Each number is 128 + 24 x the weight over its row's rms, rounded and kept within 0 to 255. Layers, rows and columns count from 0. Numbers have three digits each. The size before them is the row's rms in percent of the matrix's.

# v: layer 9 attention value, 256x256, rms 0.323, rows 43-95, columns 192-255
# o: layer 9 attention output (transposed), 256x256, rms 0.256, rows 43-95, columns 192-255
# q: layer 9 attention query, 256x256, rms 0.275, rows 64-110, columns 192-255
# k: layer 9 attention key, 256x256, rms 0.274, rows 64-110, columns 192-255
v43 115:039119089152139158140093104078127153133121161095160144183109123141146111136129173112104127104134111148108161150114096118133133180132110087102102137121109128164131154162098106155172109151146105
o43 111:136147180140165079146114111139103153146181122145085114107134122134146093159131111125123162152114123157155134137140114131085168133107104128117192105118108105068169125114123116110124160134129159
v44 118:094138135154131113163169074094088128143119130129119090167144137152139117123077117206095133128137143080176141098149132131095113121120161135128136139128148135126154105079070122077094127078168153
o44 107:165140100099123129136103110107116134119134101142102125106147121155170158088137132132127141122134122176113107156103106144125187066128129132125153158090125126156134140121143128149132071162089137
v45 113:104151144164176098129127176106128124184130128129125138128113147171111128134145139136155121116139116120101128099116141103118123143168108119130137138103110090146103122107094111112132122109090106
o45 105:122103145122137140134108128089133122143152131101159123148104088097172132144100111148144133140103124160102122107127131124122163169100122137081152151136153121089128138097176158176178149186125166
v46 109:148137111127119106089132162106138109137164110145113139098148153088129135154150138107073128120123131134140156107137139152103133106103132103139132105139151090099146155150118138130103164141172128
o46 099:121158106112165120129169122099107132116138136137087158145136124126122100128091122123119091083125120090135159166162098099140087142113126136128132130125104128151148114072089175130107142150122156
v47 117:145171114124118173119151118129114158094113110131131106105137133141127137133112183101144102160177159134156142136139103157122111117117124116147155103160101153144092112163076090106137156145124138
o47 106:159122094148163081125146106095101151142156100126118124129145101169167102132083154111135128108111137184093145120162176104136106120141129139097104141133155149097142145125179122106150141126125175
v48 108:107119136145160141166151129107084081162077084148113084151095135120142102157147138131122203129105166158116143113135142157153130114125182132096153114128127104096164131122158113111142132114130098
o48 104:110119159108124162095102117157137103109132129150131153101117145110113124136153105160111125123122105151136125170145153159139113142127199099088136167095096140200134142113141144183177153102139124
v49 108:156120134142117109098116127134140121092165171154149137139124122147140117103133123158143150100142124135139094107105080129132109118116111116131136130133117155090136135160130147147108186098151107
o49 103:159136134116112145144167166138131147104107100122158133183142161135148113124129118112131086146144160123137093163138125138142143151150108116107111153081142095128133143114126148124158137117103134
v50 111:108130141125145119125099090085198086085127123117104125102102085129100106110174175137152122116122114135125164139150149139119118115172147137110128149115143154131145089145114146123138080112107199
o50 110:116120139152141116114131106135093143110119129192146090146112145105151171107102108132099120139125121090140120110127153164166134105094103132128142081140113123103092117159134080136094145113156141
v51 109:145121150155108116144081129158137125145099118114151169103093117175114148106098097092130160129144141113063102094101122128158076145109131092133093121128097098067127103103107161132153142141132123
o51 106:120093129104155110125155096095140135119137167134147126139141115083126101105159156147121123089129106126148085156126108114101181118117156134103094171124154120145142125097132112159127146150135086
v52 111:097187124115118140148097109163162116165113184095127128119140155165129170163125168140132123153104109113093135168111141177095136138147152130161137092132124121124110116137154124101138159125128114
o52 108:152125142119081153122119127147104145127147079097093148104120118106107109138137129103115112073161146118147158150130136063130107133140124110147097085125113106140131170134117114156148117115100106
v53 108:137142071145129055129106120116094168169134085188141096103087116107115159086094133140121130121107147105102149185131125107116127108170120113136164099122130112137109093155118175144143114142094139
o53 105:123113147180134137107099107108110137115126139095149147147146154128125107076135137152157116162176134142115129110114098156164118098102150111106118128092127166113126099137158101160133080169134126
v54 115:105139126149165127150083126080113122108114084111123153125133086126118153140109102088120090181129123091121125127109141122096146129113098147146114149151118170142144133118170118116188141153129116
o54 108:096114150099175116127110158164131106108111137190115164121163141156119117162105134165157133103114100114101092082103096119082117110140144095106114151153117124152102132108129110095111104106126121
v55 111:125132128173117121133134134121102150160120097143131143102157108141158092142070132117154160111103130159068154125091149116147158104093095122127107106137121116118160087142113140137095105113065092
o55 109:109158112114135109086099094110136134178084116108092104165146123123114105107117094140131094141149159179185134126111133133099137146097144143105112126134142140118149139068161126130108126116167127
v56 111:137125140075120113108132141127123168119121119147126106102147094109138129113156113121125095130110141145120134120121175071141139088134089140088125092103151140145095147107130141104072066171137118
o56 108:103144116146129149130137108108161095138104098122127112129121154131103132107088127123150097105095135127106135160106168184147155151144144137158112125108144115129124094142137107123187151124135105
v57 119:113086175131122174139146155120117126125139152144145123154153095104104080168085129113130134132129070141097127125177156115134116163137122132104114151144110141141103122117108176129152110097184139
o57 109:120134132137200139146134098121171122161130114104129119142087099115137184155151105086149126145155129148117127091131134150112145106120102141123124117083133085084163149148135136140133137117122121
v58 116:104125135181150106136117094109113127116097152138132112143141103134143135126137168132128125124105117130148114139099074126133111167120092126143124087121127136146135156151132100155107091104144093
o58 108:133106105117135108071141165108148179155137155134124178149155123133138116113124096123130098133141148108138081094132147129134146138178146169155182160146138114100112148134111149121151126131112058
v59 115:142148147072133138110079169124143112097112132131150091142130143138172142118094107152145123100099142094139105110122175162103133146158122112102139164114152125111142134133094130113160120124151097
o59 110:133115162155123114108084109114099139158086128142127131111136140124114148115167142130091135114124100140127159186132123077153125084106133119090130105125085119146127139142128126192123160067102122
v60 110:164120103138134119118097134106197127109138128138111185144154165114102082140140110147142152122082113081155090084160105121091139123164092137148133105074144149157110168159150114165146098106146113
o60 105:099145145091113163077110130143096091129141125102158111167096116159148173181118164122143146168147149131146139155114077135136155123137128124103119143115139077100112133186110119150086161105107118
v61 114:151160141115185138135113122192138131110146112119126135116090106163124157123132142115141103171089108125117099116125158136115105124173100132137162156163124135161126131154124126126099086123108144
o61 106:090119120105115144109124146117135128129110137143144138122179135098138100125122168133071154109142161130106173151097116148098167179113133122107125090115141149093096131135121156172139109152150107
v62 108:069117113113119149169091118126093150101122126103113145119120132133162119076125098162101111101157132116092127132121176161125127118136128115135112142111129123117118106150094096115111178124129112
o62 102:142169112142119102101144122148192117150152101135121112159119111068127136137127115101158138171089105162166130119131133113155161131099108120111129140145124160140105158096116107080104125144098118
v63 114:105120091112134116116114134132150095096175118107108069146122119147118125162168155105107124115135142142107114155149165130139128109122126142164140148136135112083056113098158120146128130099176132
o63 105:082087120123121101118160149150122106100083122113141155123121111145133148127096128108106171177078145179111122120096127119089170130110146137105085135083123116161137122106103118079147153126121110
q64 030:110129131090159112147082145139156141085141196090169185113168105131149168094102137124111156103112126134139171158129114107127123161125159150127088112136142152164110172081118110129107126131123099
k64 065:109154111146099144098121139120101134080075093142109113128127104124129079138124112131129158173156107121101166112122139114152141123150086145122131127161115151146154144154122121179121142151089136
q65 022:116143152114107132173138143120157163129079135091090128125101164141116120128099106093099129125135144173109147157120130141142127109096151119128101157122088114141183169126114141120142145100126104
k65 095:127134109113090147126113132149087124133126159120118120104141111147122133169125103150160145121151103152104155142136132109121143119118077161131109143154158130140137141122119139147123139182097130
q66 063:152128122142110156119107074097120147132119087159028095164109121101113114152124122149146102106143153154105103151133137144169118121086100139138110170118094119106127079136144131139165134123117127
k66 046:142120106118116155156132148099159119130100122071165119142153141103156133115131080125143180162140099148128147153136109107126153156123127145096127103112094138103155117133133104149096100138106125
q67 101:117135146113103122130104167137122097121132171145148133092123144108146143110139143133117142111151144084172140097106171169115107140164155097128137089114155157153111147109124144124114097108125109
k67 088:171158129123169120139134105129144165135177160138128168079095147163129111154091139119141109113137147151108106119156141108096116127102129116157103140119136126135127159098133133115151130133148137
q68 084:115113131117106121128116176115104076135115164145173126090156107096131148161130123124127140115148095099184141093089153171134107111147155113086156116115106171172108146143151133154093103098104177
k68 059:113077095115113123114122150101104088120097091115139108165150117109121123113127113160109151131129129106144144118103126145151140149161095161077101117136125095114124140131158132132124134116102142
q69 173:129135124118130151140158129133129132137076086095158132145152089121099113145168112124118130157131076133102115158149099132143131117129138151112159117138130117107141114138110113150112139128115182
k69 108:113125132127104138151109150108104119110083099133141117143168123112124115093118130137117161157118108117134142148107101131146161102145102132115167099139109100105117111131133107168093118130118124
q70 089:123106140135138110078122090149165149150143121126147131113110155120097184101155150100124109088137182138156084129133146142089152154186113125065104141131160130148137148127126125090111126108129107
k70 103:120094157120107130095116116068139111119063060142171160144152145149118125141133134163101118080139142154126091112114128160103139161113120111073176109095138133121152155089112133130142157133153120
q71 103:180115162107115128150117143128094099111139153088163110153117126104124163098113147123117144132162141130179131125134111064148136094083167133138111108149081142132153119110110157137116135128131133
k71 103:130119134076141114145148128120119123102114146100120148140103156128125118113130136123158104165134180087207088120127089094140140138131184118175149131122135163105113113098146155100119140140139092
q72 098:160155117132132162170130120111117124157137153117136134141141135165098116086131071165120160139138152113128146135084100131110133075103139122148118119156124099147127136157100094178140137140141168
k72 097:144173115155087136172098131122175121132174124138146157173144124142117106113094081112143141159144133098112146129127135106124128121107148115134183158172118088186092146102104108112121161135083118
q73 093:125209106159115131126143123142161137161158148146158128128074135132137182143098141124121143121084084148144125116122164105143111154137117136142140104151097114155177109132130106124153150127131125
k73 092:108150120148171115124182096130135118116123152080130135151102122115152121112119174140169111097129123153068126144137141101139084110153133116130143124111104163130154135162144076152155126150117105
q74 107:090134120133146115126132115138115124118135132132145157154176136098061159095143167071125104118106131115129121107114121109154126082126134176096144081131117152122096085133121103122167131120166147
k74 109:056157131098161091102137102140161102133127146135086132114144119124097136132115101118126077093113131089131106109109142159137121101155155136118155157128137113106140110131131044120147138093150138
q75 102:143158080113139134125130122182139140092148123105113093066127136116136127098093135150140168160151095142113148114099135125148142133102143140094135162101120150144078124163128167114130131096098125
k75 095:154128076097111090128132129144090120128136126090112095081130136159171129148103138183139151124100084127103117104097060129154141126104142142104160139145159121120108113137139088147118126185132089
q76 092:182084148129150115117133166100127133120124138136187151154092102128129148135118090105087129097083124129129127161134124140132123111154170154118139117135125103143131127180146169114122129136120103
k76 104:104098118125130098132126141138116095138158130103153160147146132126135165113108102083123124103092141114167114163158146134127110157158162133133143124114144070151166120118164159091147133140127137
q77 095:173131113102121099156118111135108157128140121080117133172153140093156125137113162149145129119135173144092140161100115119144135092126125135047123134139167126133108145117083109112123126151177135
k77 099:166134104125122109157096114149111136140123125100125122153134164114079148146120150154089119108115164148132131091133165118105146144134155116130166146092119135134128094158137126131112150148174102
q78 113:150160139108111123105123150119171164109149126087138119117098158148099160109110143119131095152109103130129141132135091121093120122079117126128129087101121144130113137102116147135128126130094129
k78 097:112148132123126131110151156141187109144128145089100110133113149162132109085119152136122159158092150126108087153134135119101075146095110168142140146083136132122127145112118122132134127100123142
q79 097:107097100142129149127127097142125113098070149156142110105124161149154082155122118102082163116149093136097097142126107161148120097127134096136123124099092146146125112152144133117097066093145153
k79 098:127113094114142110132099154125096094121095150166115127136097144127146112173110145127092132106111088151111112139132119146117141126138153135148137127100124141151101140141168149118094110074146143
q80 096:121145105111098126111158149074125114160082111101123143157160121090101112161145144146113128140090138130121107176146106144126074126170098134140096128152089131131134121120121175116131133148140160
k80 101:112134130065123136118120162083121120124127123114120127141140143095109141175099157124138139139117093100126157106142115134118087116131140127127139120146100142129152138108118147130130147183131137
q81 099:108080169107152135100139129129160119084129154104142144155069151125129148105130123118119120137105142116142116103117082057156136126139143128124120080148099086121132131133140129106147128141127187
k81 100:101069143102131133107104175146176102121109108126091129142058153102119107118138125123162101139111169142123120149084124074201121132087146140102142119164102122158112132142146104089118137135145132
q82 092:107161160168144147130105100132139131112138160164126117176139135135144110101122078153140115145148098108097114132174149163120150132114108117126136134185151109100177118082122116149133147124110123
k82 107:146134106140111141114098124112118087164141140118114119133117130142149120115126121133163108106132114106078097139184141168130105147103132092125133206134134120162146115115126106132140134156127099
q83 106:118126141090115102169125128125113166113114114108115114131126085117120126076137142102154132142123139117136098152117132100098172104164162171116112161137115173069117171112151154117145168129130092
k83 105:146098139127113139147111186126147161146113150121140110145145106138138142110150152164143154125117145106161110140121139113139129161094156135144157151087090157111146143136152175150099164138142105
q84 100:118133149106150133107157147152112165119147152165106176114122141161095141145156158160117098120163110129108110133153144098077125121099142147100133118161105151113139103118093117139146119162146086
k84 101:093136138159096113143138133129129127143124127154135195133106139142079125125157130153104092143111104077116089149135117119105094159123138113128083153166114126134139098092105137114137132151121066
q85 098:088142148158139109117125102101134153107149074129146115144123169129132110122103148114143120173103118067164104169155145141156130163148120127140124119133169162099136132155137117140168136104116074
k85 103:121094131158129090127102106106136085155152120117157081147128129144101185124112149117110122173122103060162121130132135122139164156175114122112123130106127154146154114143150138099115142150106048
q86 109:141151142119100126149127120123158111151120102089149092158165121134124088184147149137105146111116129109161131148094111148134091156153134151127171104119149131118079109100136110161091136123152136
k86 100:123137120142078128145141163108134164132123115139149136132146141182138088130122144126152124127099100143130122162088146105099124147136108148134164108096127151124106117143139114099094151125140137
q87 099:122127087098149093120168086131133172097157109078170134153170111125112122170133114121166127123147143120109117117151069123115149093163127162157148095111142117103135101131132132126141088128174126
k87 103:088084114107145120107140115082133142111126132104119149168162135148116115154114097108134115140161156097132134123139142094130122098131143153114123150125145122135141140136136142114113118134127137
q88 100:128103117161124148137167140122101155129126189145118150110118142066118121154142143099124161095128131100157109175160150142143139133120110158125138143183077105154085128174099116159096106173140150
k88 101:146101153139150137147167137126131141148140149147108186119130166111105093136088150144104137133123119113123109180149139124151163108126100139099135124138134124156148131112125117134105099180137126
q89 096:164140146151144096125153113159109162097129103114162121151135126100107136100150143119129091145126146143121120127132190089134147116146148134090170102144103176137125124151118138145130088148117084
k89 093:134151124151162120116138122164104159147127080148120164149124127125104113093141155129159115141103147098127141143139144152142112117128099144093150114130121247098118082144088156167156109137155136
q90 107:125130123102093114158129166149126107137101147119103124111081102132120115162153114154117166124138164103148124152149121079125148092077116139115118129106125145130118146101115141073146144068128165
k90 110:106133137117109132146112111135121103111122197106125144096101110112142095106113140120142179120132118074138133120142113097120119107082130104107145157126122161174144140112136140060096121111160146
q91 099:145107164120148167095096092106105126127107144147124116172123136126147117141156111162136115154145128123106104139113154134169147119158109112143154113138112150081100134121092139120156081126186150
k91 100:152109137120153129109110088150148102115097126151153145192134110121152096150126164157164113137113142107168118129077165142161142131126124117129090124157125149124145131112100130097199106106131116
q92 108:166171131139137135143151195154152130151162126076161098137088152113130140132099099141093152074113132144133136064146112141101130144098122142121113134139077115113134116134139129113105154102110144
k92 106:097150116156137130133134169158120135147150112109150125133110150119118155135116098135116142092127133120138163097165122139103137113105115099117149154133143114092132130145101165135100099127169093
q93 095:084167099117114159082108161106131120129102146110133078089125113138130091124103113142162148146134132155107126108149114128167109133092164134129075156096131114161118161146109147146113163129160166
k93 101:089152130104128137121137169111155137131128118110161106110124106149144068137095134135153138095094108098088152145120182114171112120106139157120108112095139108114122132150139142137126156121135133
q94 097:128151104127160117147119103113143120119147124133131114123138134129142104123126115156158146116172153130160172144119084124137131128140148095145122155132066152166128143102087132121129084144129099
k94 107:123137117118193119144133121171147116095123139147119137124129128131116102104110132114148147111117163126124140100118119123126104133145110117180063106144120188176139118119116129137136097118102097
q95 095:156096154132102126146130117149159113089127136121162128098124133152105192143121129089138156141135102124145130088160137065117120100105141153148156121126129103120129095088134098137132120128108136
k95 098:122137139127110107112095106109110131071154149122091149090125165200138191164110162146146164123138119120128135138161148111122130131057116125141151152153144107125117097092123140117125120163136119
v64 095:166148129116100109132207105123130114120149142078122126200149141128158145116105108099161134147092126135142140115155106123174114124146146129135104132120122149145105142127127106111113144091129106
o64 092:095104105128098099125167109108130144149131141097114140114129121137124152122117101094152132132089132141171119108130116108113114148188120155111123096113092111121086128110165125091134097110155159
v65 092:133136136142175151140134115155096096117121106127099147135122062115128110132129150112087138139130091184156155098141090138157125130150112131146119125177159148150158144135107121101170110154150129
o65 090:138108150134129155130148135134033112144136156143104149096134100153161100136131143112135141083134113165127070095109113137148191113134142099131081149151114124090144160153130149105152076112133150
v66 092:114099104109089104134138160150172173117124114129136081130170146132128127108138147120123118111103101179104148135126126086154126203092130114059080153123155104136164093127112152101143121108164150
o66 096:092172126099142123155133146134144151097094102126119081125141145122092162091143131114134093112068106141152140141116133109146152150101141189149106116126133086085175114159115120149099173103122147
v67 094:111124114111151137150167147082129137175115149147130133155135081123079133173124110114112125128127091134111136122117129116108131184165134175136110095110093166101133133129097124150089137086158088
o67 090:162104096098120117148112157119132108111122138141148134147164130137142128136150127095107111136168119097106161140097158120093147121160146139160165148151101179145102151097101153135073092111146097
v68 091:131182101143124143110113156076182113138081095135129168128133149142126129143083122133143106139111105147097130126137142147157106160151134110120115104162097091154170134132140174125127094107102131
o68 094:092118095107153126120120128104168120175123119129119136114135174123160144139100185167135104115128112145126106115130101115139074136155166109123085080152092101089155155122108136135138144127090144
v69 091:140104137099128140078111078137114142120097122164097144160117157103171134100145109163105129148098108121107132136120096109104116138101151069118148134088144092141112100091141156128108164107151102
o69 092:163116169077139116091094146141119193088083101097089129138118157111123096137130142145135125169121118142153136142129122088163173156080132131163149132087138106110128131100075084129166109141156108
v70 095:160092138101123130114078126131156148162130151132132118128132094160129175138133109136149107117122081118129111165040111106110143099146135118127149142171096094134144130121130148105143171082107145
o70 084:120075115138160134110120106143151144163168115107126143140108110178128136111179101081150141117143165112117110139084087078128148117094113107159151138133105123158158131114143088120112130116137115
v71 090:138131103107119152129133153115105187109095131110131134124108106119123116110128108110123103130138122140121153104106120161122076087131125148132086084122115134145143131139100144169103111143119108
o71 090:146102139122135120123153108067142160123090106076174117157150137137105129134117160136146086120192116138113078134118113137119128139138187114149121092173115150122146133099156143147100128085139083
v72 092:102160132149139107145131120144090156112103113166106137138121105121138142116131143104126121124090138114151145138111133128120176133138145148121104135161133172140137058197156123157141097125128163
o72 094:161105121106144141158101125143135157166090110183092134154153111117124134092136108096142149125114109132160147101156128145122149096151157114152137140104142159137096105175152134141120125173100113
v73 093:118146153106087123131127167082131106107145145123114133153146146136098144161151121063133128137122136118102146131109140130113116109174055159107123118080152118102114127130125148132122161065155134
o73 094:114125166114131144144141135103103114147166137103108104152146138161159114160109127125150131178134128138122135140103100113107120107142110129116124121136165091099116128148120117101106126145127152
v74 089:134130146150179085093122167090126156153131125167158136079132128126132134140136142134090146112090087139153150159140164112148137106121132136098088125136152127125117125097135161110101115148129154
o74 093:110084120141126124106123149160091136119122140151136115106130126144119173172112143130155127111139149133148144137148128148122132125114115150162128084145159124109106089150133173119119151148126100
v75 089:168143107115144122109113153146132149108142104169119092127128158116113136132114096130103090128122172137105143163127161144101126163117102072131124119129148121146125116132144157135129131152153130
o75 082:180099098111141089117148137135123133114141113132104124115120158147081129131135091109120118113110195147105113112090207148111100161084085125101136147113163147160116118135120142115182125142126114
v76 092:136193111157101161110162087159135110150083164164136128156085086079168156133133125123094160116102117124134118132159152149128115132168142097113129119111116115129143083133096122169156120125090099
o76 095:168170133151141159137155121142104106134114162156104130133110131155148162114161143113138143142133076145117111150121123131139134155108179131149144107174110084119116130129081086135104121136118136
v77 092:124121109131106106135106143142109159139156147049102088112083126160148080142108147142097158137121129122122135082146097135115138105116076138187108144097168132127125154158137114113133133137103120
o77 101:149095114120118144130086138137095134127171129056113116134120123124145122125126175108132158135154185138144122095161096101132142052112083151142114123090149095129120132118160119098140129127126126
v78 090:133137145108128124116095145139129109129118144108142073157128142160105172154124174115109116125103143145105082101096113131164106131098087154167128101060157127115112143162142125162181188133098134
o78 086:086129134079089154104121100128162126146120133103136103073111128131139134140129166126142131129085100097109158111121052109144104119136127121124146129091155111142100138142147153109111172125083097
v79 098:104123112124151129131125124142138139131133142131145098127106106123134114109169115144093102113150102171124111108141163137145113106130116062108114125150149174153115076146145131137122141156139171
o79 100:081124112109118120151143127169107136151107074133117130103155126142112111133145129103093112145113133133134123148132148171080098129147137086135103103106159153105122085141121120153105146154161145
v80 094:124132161136145141134176127133120154129183134111138119078155111133162113094087146145149133140128104110164112132160160115144133153151150158134160114127143120107102144096138157152141128136129152
o80 100:104121149152082140164156137138111125109169137107153131117153136103107125117110137143089186123132101134113114124137137146116092168094125129111157088083156134122107107143166164188122142158133115
v81 095:130165158151105119097113120149151139104134122166165111162124148102090165105133133119119084142088118106128140120135085096103134155134117118117119067112145110128124101118124134123116138118090138
o81 100:109167181099120140116109149149148160122088098127125118145141166108149153108159097091138099089021167124163115128111106107142120149117124142085130100171082150110129138134124131139169153123117120
v82 093:148135138097093121160179106103175143122089110160133091123101123097146124115128131145123142152147142163082130131130144137155135136151118118159150139107131155158081097130150080143104118133179144
o82 096:173150108150157102151161115123167198131085160141121137126128110113118110108153095138103181092148123164081169097133138099135113134116140148160157107117090135125057110128119113142119148141110164
v83 097:106110171095122080142135131155100129094097110118080102109116099138154110101155154155154108134124153134165146141160141089125110113140121146146123125083125108125163154100128149095090113137103119
o83 096:113099140133137132127119136103161141119109139153143064132064141131144182116130142114132087154155144073171163099167168109151119122111131174150122136100155103054157152110144143075143126163086102
v84 092:137179135112132119165110150151158113088094144131122154125116142133095117122136135128149131121139134115099147153096102127117145112114122092117114126147091161092149109138156100090089105089097123
o84 091:110132119088170180164135137162140114079077124150161148116118113163119138124134109125112138131132117153146119157104101101109119083123147101124096142141080141176139107111139178127089113091131145
v85 087:090073124143144131165147163130140089115084158143126134111102107134119120111084125189168143126147138107150134140102145128172144153088147087127121163135115093135152165112148122076107132109150123
o85 086:092089137134128125148079120120138169141165144154140094020081144141109143155111090119155170111128131117149133158136129083136125144086147077136134156149110150115164128088136141110106128101117157
v86 092:113092120139124088115074106148110147113156103140162121150153145165091158145142107143127144143116109176118112128123131170139119112178101151142131129129164139163154162118143136097124156144109133
o86 091:137087105151158077097056090102089135180117077116136121134162112145096128165138098141062100148165104151066145112129143155126146085133091112148106165168136146171151116124097118178179131136162121
v87 090:140159157151128128128098090118072076142163158131144148109114139139125112110138148140115182181139156096092161131138155143102106156124149082124157136151151126139106116137125119124153121140159134
o87 096:141143120165131137131131105105121085135141199110098154109149124136118106152112084194140150157145140123162170099131142145121137142112151117070155128141143104128146139105095086133175128168131118
v88 095:158131114110132115176135113099161079149113116113117094099099093141143125148149104162158111107069104125114149108080124108122101160106130112142138115111143149131119104127158114138162130084161132
o88 097:137177118118117154129136142134132102119111145144109126107122142147161102101151124171137150150047109111125108126082121103183137156075151155130145167125150154131102148145172145121150102088143097
v89 089:114146134100155156130127159095115129064102118121120126182140143139102140119101111149124078147167118106082128165146137119099137170088071121116120099133124123166121153123110140115127080109114119
o89 089:148111091096106152131169146152143162087083158081115132146105141103118126168158140137126122165170088144090118145126119156104112118107137135091098140149110108124130123155127121107151123093115122
v90 088:137132165095134110076123152130131121123166110151139119135087146104140158090138116135143106143113139110150135128093139119120170139124170130134116149110161126108154112189160132103133166127112121
o90 091:100139135113156094102106116177120131098146097143101090129122174101123110122099138114150150118119133122143133140106156075175112138144152114126115132113086120113121131106107124149152116100161072
v91 091:151109148198085118146119111153104128140130122134118109125055109174148118117145166134112149116105091144124102156141127116173162135112159139134117136174099171145111122167153111148143128127119120
o91 089:121102140120110148146155121138134147116154137141113112121119055141133152096146156113125090130126074090150109156112119151143136136085132096095106133153150158092125111116162080133139118145112116
v92 089:143087141133119150148111141122115119138110103155128109123103159139138098132170092141075109120140138112133124145132102138152085084079143117114125155129174104142128115141089148101140124121120083
o92 087:090160164143140135147138096147114145125129114131104149106099187138149105116161172133105105175154146135102131111160169142107142083125138139134099125124143117111134169156157150166129123157118120
v93 098:131154131106139125125148120120131167145072112128139107128102114073121138091160146152087136097064099133086154118125129133137127124150106134144142148177129133089120128154122118108123124102140126
o93 085:113164122106127097127143165106126138073090129142100119133147113101102118145140149116064141132140146148127113088135116102152098125150144122138152129116129139061084124122123117142101122071159153
v94 094:162081126117164134110103124131113119120129114099185187131128126111112095123144182154149155122142166151136073147082111109140178109127153154123141164140121132117137088096120131155132146153103111
o94 094:152086120142126159085124109084101148114135152152165168113172095092103090142164139118199111100115159115167155162110146132154159162129127149132171143103090147129149150147120121159132127130154129
v95 093:132110129125105163158165105151153131117141089107142127078172134154164109158102108123128128138161104147167152081115110148110119148105110152168165173141130116133124152090162141125141145132139105
o95 093:129118144145185130113148093132152117124114121091093132115138125176114134124117145174107112116178115123121102139138142124138131140110094125082114153103141077127158144155151143117126139149105096
q96 017:139137150115107128125117136110151158153128102171159126141132134130133123119119137115115119103168110144076106139123145115120163049127158113116151119112109099138080103124144144107148126119157144
k96 008:126106173116154146152108151171085164145130097151128117116106104109133103161125138152153119109139156077128132155143125114138142105083097108070097170131080108142129115135134129130147135106138126
q97 009:114156119147124151162119145103139145128128148121106132124132109095128146116098161160094111149132150102160135142136150151153122183152083119147098118158129116138127145128098125122111169149116114
k97 010:125152105144130092086114146105135134144131117121100154073155144161147138133125113095058122121099132143140121109097133119128127091096121094131127135134107158086163143082149146115118132141126091
q98 041:128115145105112133108172149111129103133138136148121137145128161101152081101093155110129155093157166109132121159118139125124132148125090099140113117116109157155097123101136127125172159101161074
k98 029:105113087141096166175092167134109118109127083137124176129111132126127130164128110166122128123126087120127169150162123127107116154132099150179143120118184154167145117147110143142131121132115167
q99 055:149150135116121105142126157106123098114122159119125143099118133126153134120111163105126084112152120130154101121065160160120079096140128095107124068126122148129112116132116109137098122142104170
k99 036:132165132135148098141125086126107179155101182173155125111099132148126158092104148113139083136113115153092158111170144124134129145099172099140127127153109149111134113120143148104086133151165124
q100 090:140141123133140115113141117097116105136161143144102119100096163111166101165089182102139127092129177135110140109078166127108119107142094120120102130114092150156102135110134130139151142135142121
k100 041:097109117128178132118169069150128152151132177111134100141115125147147152130136167125149104133145139137113163103122151146144115163096150106088113165162113167134137109124173115095095158120142131
q101 082:135097147106103156132082164128112105111094154086162116100159081105102140125145122139115140130141066111171104126129127137119120115122173145114149116148156141132120118152112125171074088115114188
k101 047:151113113104120125146105175119143102104157072103092140143123114088124104139133081151129174123119122127140120178106109101124125100162112160141132134098120103160125139137100122158167143128088121
q102 099:146154149107149145124141096126125122134132118107122155153172118086103126116121123109141128099134152062102114141103124163123118130135145136101151106150106124144098120110118121107130132147143132
k102 102:133112140061145166125155167129095109113122110117129163176117124101123100143116090116171113115140082048142142154124139152139116115146141117132149104143107138161128123106068078118152110141147116
q103 099:181071135100113113165129118111100138164144117136112139133143100110095176098128142170134129159087160130136118092125088135125151167100170131109097115113169138091117130139126150132091153120099108
k103 105:157100136120134107142136109109122102154126133156125091135131123145108208105111167137130156162108182124135152092133112161152147133118145156117129163134142157108113110120131145137127119129175143
q104 104:105109142105168133131139157092114102128149075098185127092129134111103160133094176134149114106163131108163089085125143104146119159118142146132065132121094152094102114152179149133106126169142106
k104 110:060109164111166127118109125120145109125119110120154141117142148124124149146097117142141143127147167072175131107129141112111127142141120142127105084159145133089114098129135174124100132116160074
q105 102:156132149113083150151130169139119122144149110074115148089105115163151123132076167115134112095111120155122125116112100102128145140082153102110101166107127104097106109166111120139133117142131152
k105 105:135113119127128120144114143145118124160131132077118136093108139132109157092081118136110141138119133161109108098092086086098146131164153130135094110136124091118112090144121138107103106154149146
q106 103:154101155164163132142109105138105130127136127154125111119163111139164141125116073100140099150146158130105129094097117147145149142146149088073128091130129141147116140132145120151146126102096155
k106 107:142148145125128127141072137127087115153125092155160125151097123121130154148129117135119146151166171146116126082102101157133152131158138106110124139140159123120116120150075098150127125119113166
q107 101:157203139088127109147154125138139124088140175140167096108141086131110128084160154139105140110126110136140120111119140110087165076105150137140135134135122095099152124113134137123125163107110138
k107 106:133157120150129126145135171098109151156131125108149110120134111140157074101154125163136131153133195142101105107126136065109125100143112116170134148143164148118137128111136113120126135122115150
q108 104:130124081115130153064143112139152115111100131135149169142132096166139112141123124133104143129134123174096156109122151139102171133148138119116147088109123106133070150122122132126151127123107160
k108 108:110089064128105095093178145110135130092081123190130160157163134156155089125119121137124148170122129164099154105095152109061129140159115144162159102123128092134098154127143136101158092120122167
q109 108:133142129089121134118122113137084139121094103163098103114109102152107094086139135164121129118154079122076139111119163095101143145148099114088134134160103177130135148150133179107138126096137047
k109 108:138151101105133135141129130147113123149090107129148105098131115125132108109172109131141111144115059137105112104141113132113120146127101126124093087119097161094123106123095161159193137137152071
q110 102:099158133097109130062130135106134077102110081144145133150128140125189130120139095106113114131135124164153099079142137105159127153128133119119139136165188113123159102091144126115114112125129107
k110 110:135125106095118125080141153101105099140140113136150106130120139129162153105191089103158095117160112134142069076158088095126099148147133140119105131153132118099142114126134135128122097122162111